config = dict(
    head_dim=32,
    qk_norm=True,
    beta1=0.9,
    steps=6501,
)
Each number is 200 + 40 x the weight over the matrix's rms, rounded and kept within 0 to 999. Layers, rows and columns count from 0.

# down: layer 10 MLP down (transposed), 640x160, rms 0.11, rows 94-113, columns 0-79
# up: layer 10 MLP up, 640x160, rms 0.119, rows 95-114, columns 0-79
down94,169,186,187,287,257,236,121,214,199,229,201,205,193,214,224,236,185,174,210,177,222,204,265,193,229,153,190,149,175,221,188,232,173,261,154,199,160,268,246,143,206,151,220,208,166,222,191,191,205,194,179,192,141,221,135,196,191,207,218,190,231,249,227,182,210,193,308,201,310,143,155,199,216,270,165,160,184,184,204,215
up95,165,228,207,237,251,211,226,220,227,196,211,212,172,190,263,227,152,180,209,217,180,215,182,179,140,122,192,237,125,212,176,193,173,176,190,252,325,252,142,274,191,152,254,200,247,155,173,165,197,214,260,226,225,224,163,216,267,253,210,166,193,216,204,120,216,167,226,250,202,209,154,118,171,228,196,151,249,251,239,186
down95,222,177,243,207,244,209,127,72,267,201,182,157,144,313,149,231,239,129,167,232,204,226,159,167,255,181,224,145,238,201,161,145,196,197,168,128,208,214,162,184,139,168,186,268,159,204,217,190,227,121,203,265,252,197,198,151,201,204,180,268,176,205,210,254,161,236,192,171,163,188,205,188,190,166,229,161,252,276,243,214
up96,184,238,186,200,235,197,186,173,210,163,175,200,236,217,217,201,230,158,216,178,200,269,221,159,190,192,151,166,210,238,120,183,230,152,134,152,251,204,203,229,174,198,214,270,166,183,225,180,218,227,215,306,246,270,175,171,199,196,203,207,244,155,146,159,258,188,240,236,206,171,203,164,267,192,262,150,216,234,98,144
down96,191,209,149,222,186,233,193,200,151,146,210,170,208,229,186,152,172,181,158,250,157,191,199,213,166,222,233,215,181,186,227,216,215,206,246,253,146,177,183,210,200,133,232,199,196,193,162,255,189,232,205,147,202,163,184,144,246,217,201,271,223,246,160,172,207,224,223,177,130,245,202,229,214,229,169,262,127,204,241,225
up97,223,147,279,239,231,234,162,192,232,254,257,150,237,216,202,193,214,197,163,244,243,185,135,205,202,143,189,189,156,292,202,179,208,200,189,102,199,171,201,233,97,138,222,208,166,211,174,221,208,233,251,208,227,247,236,215,212,181,254,241,201,219,259,144,195,207,146,284,132,173,170,193,196,214,223,232,189,265,254,234
down97,215,179,204,211,160,165,144,185,183,182,230,223,229,196,279,268,222,161,127,180,151,155,198,74,209,167,299,216,210,172,226,194,203,146,201,209,238,250,243,192,199,302,150,224,277,217,194,174,197,189,165,170,192,246,158,188,195,287,183,144,198,190,255,151,185,194,257,197,170,187,172,210,272,188,319,185,196,182,324,244
up98,222,184,202,213,172,192,260,244,204,129,213,179,176,242,148,184,181,207,291,200,135,241,215,214,197,184,227,179,166,204,227,185,172,254,191,85,213,125,153,225,129,152,221,203,227,210,254,228,212,226,224,160,168,227,191,205,207,209,279,238,191,196,165,222,233,159,184,247,167,293,218,253,175,185,199,201,116,258,223,144
down98,218,156,205,191,254,276,188,198,157,221,167,274,219,150,198,109,214,241,152,208,218,228,188,204,193,179,259,271,155,234,201,182,158,165,194,190,124,233,190,180,198,172,184,215,155,184,203,200,189,150,261,170,205,227,173,209,135,218,205,209,258,145,183,282,190,234,243,173,159,213,223,146,225,238,185,224,181,236,200,257
up99,261,229,220,161,233,183,190,213,150,177,225,177,217,201,192,268,207,176,253,147,199,164,212,239,156,125,206,162,150,217,222,150,135,199,167,126,251,256,149,211,166,202,303,238,287,200,202,255,252,209,210,213,245,286,221,221,247,232,254,199,212,228,149,144,181,164,256,222,182,224,136,162,191,250,213,202,209,224,201,219
down99,197,205,206,204,219,116,199,179,216,231,159,158,81,239,237,176,208,155,183,248,195,174,157,204,206,229,247,204,206,159,224,196,227,192,142,242,208,211,166,198,231,209,167,221,189,203,190,205,239,169,121,221,199,168,208,146,206,213,203,185,217,232,214,241,193,183,238,210,220,135,206,153,197,193,223,190,243,221,205,240
up100,170,232,208,156,191,199,191,189,261,235,217,221,168,203,225,251,216,198,137,149,164,243,201,219,212,161,170,244,218,155,227,188,185,168,173,120,163,187,196,237,214,189,182,215,189,219,130,195,228,220,217,133,170,180,193,237,214,238,204,118,290,182,254,183,217,165,185,249,180,198,263,196,252,201,281,176,180,220,244,232
down100,190,152,192,219,156,255,189,217,152,180,192,233,251,149,197,115,189,180,209,162,132,255,233,123,172,200,184,189,214,218,204,222,188,219,140,226,234,156,158,225,213,168,302,155,193,222,241,161,150,205,228,248,211,216,194,234,153,184,180,258,214,230,186,210,231,266,212,171,109,173,178,191,196,225,211,164,185,227,168,225
up101,129,226,251,183,190,168,185,161,235,184,239,231,218,205,137,244,211,153,227,144,159,204,253,228,117,175,186,163,163,242,210,239,211,216,206,136,213,172,233,241,231,215,270,208,179,213,220,150,225,117,265,200,215,171,187,200,226,237,169,214,229,230,141,203,207,151,220,202,148,283,212,200,183,192,243,202,110,211,155,254
down101,239,271,130,216,132,163,254,168,163,267,238,253,160,142,222,184,229,258,167,180,254,207,157,228,221,189,220,162,116,184,121,239,223,174,210,157,172,149,208,255,231,183,173,192,211,151,202,216,164,220,195,227,112,222,222,222,181,132,192,297,266,228,166,225,159,183,200,190,208,199,212,146,169,154,150,267,212,216,247,178
up102,274,149,185,192,243,166,203,208,183,155,189,220,217,232,130,212,142,215,152,186,187,223,284,176,217,189,185,248,159,214,242,228,194,250,277,242,212,203,171,199,106,151,226,215,249,185,266,144,220,208,201,162,204,225,193,242,160,230,212,225,130,170,198,164,203,126,161,279,164,268,179,224,197,226,197,236,210,274,247,149
down102,272,247,146,260,169,240,220,235,226,148,134,241,169,190,216,217,213,183,227,247,213,165,211,281,190,242,179,185,226,217,198,200,237,100,165,211,193,182,211,198,185,266,186,128,188,213,167,158,206,219,183,252,168,145,285,209,258,180,181,219,251,237,184,238,217,206,169,132,223,267,205,291,253,132,136,204,197,213,143,197
up103,185,176,218,213,268,215,185,228,255,195,239,149,214,252,271,219,159,260,186,241,216,210,204,186,228,156,254,254,179,197,223,202,204,240,225,232,133,251,137,206,199,209,167,209,190,196,186,149,194,218,243,286,196,174,197,229,186,230,218,183,266,186,193,201,205,153,216,231,172,265,143,234,242,231,265,254,176,197,254,233
down103,224,268,205,226,159,177,214,228,139,217,169,228,182,167,142,141,247,134,194,154,225,195,169,285,127,268,263,200,198,246,179,199,230,222,213,206,232,132,194,174,185,257,223,160,199,245,190,208,245,184,222,184,193,161,218,181,262,266,172,271,127,154,226,247,187,176,262,134,172,227,191,187,211,136,217,170,198,172,153,209
up104,140,180,253,231,235,177,208,158,264,186,186,201,186,239,215,190,209,172,191,203,181,180,191,213,149,129,203,180,198,247,176,209,136,208,91,175,144,191,148,170,261,173,207,174,206,142,244,151,182,223,226,131,195,159,180,202,221,190,258,170,244,253,116,190,279,178,218,245,200,227,195,268,200,187,193,194,224,266,229,167
down104,201,249,195,254,208,182,232,238,204,193,192,243,147,173,198,220,214,174,215,146,179,203,265,220,208,203,191,287,205,214,148,235,138,190,199,224,193,155,187,249,203,224,100,178,167,226,167,253,201,239,214,136,254,168,157,203,171,275,271,168,200,193,215,181,212,189,210,105,108,178,157,176,213,110,249,206,219,142,229,162
up105,201,243,168,198,226,244,229,166,206,80,259,293,143,201,251,206,222,169,177,218,160,221,172,202,174,159,225,185,213,184,194,143,187,190,194,210,195,204,170,187,231,200,257,275,135,202,129,97,277,258,231,261,302,222,212,187,151,133,195,183,176,152,172,193,176,187,248,147,236,224,202,269,125,149,174,148,210,250,175,167
down105,169,206,206,225,261,206,260,193,182,252,185,209,293,85,230,202,177,237,170,176,250,133,150,135,238,217,239,204,146,257,133,171,234,230,137,267,159,189,193,180,218,165,254,205,187,278,225,241,184,218,176,138,230,198,146,180,207,169,132,178,194,192,235,300,102,317,200,220,266,95,217,185,231,260,168,191,266,158,200,145
up106,196,255,206,159,237,197,216,159,190,239,236,159,197,148,233,281,190,181,226,250,186,187,161,216,196,175,171,223,173,172,193,244,151,158,136,208,134,213,224,140,229,159,183,164,247,198,271,192,245,185,254,171,240,199,159,259,225,225,182,169,253,136,186,204,199,140,206,198,176,189,154,235,188,263,122,155,160,149,258,214
down106,173,146,158,201,204,163,187,197,136,288,214,250,256,171,161,220,188,268,199,165,154,199,228,181,262,213,239,190,159,233,192,187,232,259,202,230,235,249,229,178,241,177,260,204,136,195,170,164,190,195,153,219,234,139,236,235,130,205,158,251,210,222,193,202,251,169,114,203,148,211,193,204,253,283,166,289,231,207,169,274
up107,274,206,160,202,199,244,156,210,237,214,240,116,196,298,227,265,155,103,162,203,227,229,172,150,209,195,163,196,131,212,187,249,207,212,221,178,233,192,235,248,147,119,213,280,181,219,213,213,204,216,213,197,159,207,143,230,230,155,235,221,254,214,224,250,222,216,210,212,147,249,194,203,199,209,257,227,111,234,158,250
down107,160,189,176,165,231,185,191,169,240,216,146,213,310,173,191,204,206,240,170,263,207,223,261,239,219,157,186,269,150,193,198,160,218,254,167,273,167,198,110,212,246,178,237,167,140,259,259,211,209,205,200,198,130,324,193,204,286,80,263,215,244,161,207,210,196,259,189,205,200,56,154,132,147,193,231,129,217,285,202,172
up108,251,178,230,170,245,192,173,289,163,117,232,202,206,187,179,227,174,185,149,138,198,219,230,172,161,265,191,248,146,193,152,233,224,226,193,137,199,160,219,235,192,147,201,249,288,204,199,248,205,183,203,161,205,216,204,185,117,217,164,207,185,232,251,219,145,186,194,169,190,173,217,261,272,207,197,226,170,229,254,181
down108,189,190,171,227,240,213,210,234,202,298,183,177,204,195,173,154,196,193,214,246,263,158,258,202,215,301,145,264,212,204,139,128,179,232,242,134,175,225,208,104,188,211,278,242,172,264,208,125,182,182,228,175,152,159,270,282,210,276,237,204,194,229,137,194,207,253,209,160,146,221,164,228,250,232,217,172,296,198,110,208
up109,291,174,177,138,192,144,190,231,203,179,253,130,225,193,178,253,161,222,188,167,147,204,141,217,218,183,166,188,122,222,203,244,195,152,292,152,266,140,275,206,173,166,234,188,205,185,151,178,276,183,157,205,236,221,166,255,115,260,229,189,208,247,237,136,234,193,248,215,173,216,185,269,174,199,173,178,99,228,273,189
down109,145,230,242,215,129,209,166,187,83,137,182,303,237,228,160,255,269,184,174,169,182,211,212,130,212,249,245,203,198,197,179,196,235,151,204,270,235,203,100,228,174,132,161,245,279,241,201,203,176,232,209,260,219,178,272,166,282,245,195,154,224,96,330,192,160,118,239,199,29,243,168,119,235,175,213,133,175,245,213,193
up110,178,186,171,169,230,239,221,138,200,188,187,201,219,126,186,230,165,226,179,238,177,256,255,199,161,178,171,202,228,223,204,229,196,174,236,175,144,234,147,223,196,188,232,288,205,166,237,224,211,238,211,223,189,259,157,197,183,206,197,203,241,193,150,140,242,214,187,190,203,169,181,153,204,181,194,238,244,255,213,182
down110,182,198,181,247,229,199,209,226,232,199,191,213,184,228,217,106,166,228,192,143,177,167,183,201,252,205,124,205,189,237,198,200,166,225,185,195,236,251,238,211,225,229,155,163,230,189,219,184,136,201,152,215,212,192,239,212,222,169,230,224,194,218,184,191,182,224,144,225,279,99,214,181,214,212,208,226,253,165,216,212
up111,220,167,235,124,257,166,286,274,166,195,213,195,244,295,165,226,153,213,214,199,172,222,178,203,230,182,180,178,183,230,185,209,153,221,185,200,150,195,161,178,196,185,198,141,144,198,186,210,219,213,159,110,274,242,232,268,119,151,188,205,241,95,105,220,192,216,184,237,213,227,180,246,204,169,194,187,208,182,245,267
down111,227,210,250,166,311,229,172,174,166,142,172,220,154,230,210,177,184,176,220,228,249,180,184,184,100,191,248,164,232,120,212,135,218,162,127,175,267,180,193,173,204,258,172,195,208,220,233,182,277,209,262,207,174,192,235,214,105,223,263,228,186,152,130,237,174,199,213,175,166,216,259,187,152,200,231,232,147,151,246,178
up112,189,160,178,185,216,197,231,183,280,134,220,248,167,159,275,248,141,252,112,183,177,317,145,140,177,180,120,254,107,190,169,77,236,274,219,155,139,199,144,252,166,169,177,214,204,136,186,278,277,242,218,241,189,237,127,158,191,160,280,190,227,235,210,211,222,199,237,213,185,221,274,221,191,188,201,217,189,249,198,154
down112,161,257,229,163,235,204,152,214,93,264,232,168,186,206,155,233,180,161,142,108,227,236,169,182,178,205,232,74,254,227,237,218,176,200,160,218,153,158,149,164,199,203,149,171,276,209,196,285,179,281,156,235,75,158,123,169,202,165,145,196,219,222,288,235,136,225,226,162,162,244,198,164,208,192,139,193,219,208,179,166
up113,245,134,155,137,193,210,249,147,196,138,222,262,158,251,288,181,145,198,195,269,185,206,195,210,180,237,187,173,221,242,166,110,210,232,225,214,231,209,214,169,218,182,249,249,216,179,199,271,164,244,197,226,211,232,196,228,259,147,188,157,180,193,179,172,199,180,253,223,205,179,220,232,259,212,219,242,177,200,239,209
down113,137,271,226,221,129,146,190,198,242,165,182,137,190,175,228,222,175,193,183,178,193,124,208,230,226,247,192,193,204,168,256,251,173,158,191,165,230,177,178,243,132,182,211,229,196,211,199,187,209,159,178,264,236,206,185,144,182,212,224,232,190,206,255,150,224,186,198,192,178,240,239,228,156,214,196,215,217,213,221,197
up114,201,234,235,217,268,285,173,286,216,201,273,192,216,180,264,224,166,243,214,242,296,177,268,242,204,145,76,217,179,155,194,219,153,244,177,257,153,161,134,124,211,143,228,199,274,176,275,138,251,237,253,261,190,170,169,176,224,196,227,274,235,203,144,220,192,239,196,215,125,207,237,177,192,224,332,179,202,220,196,247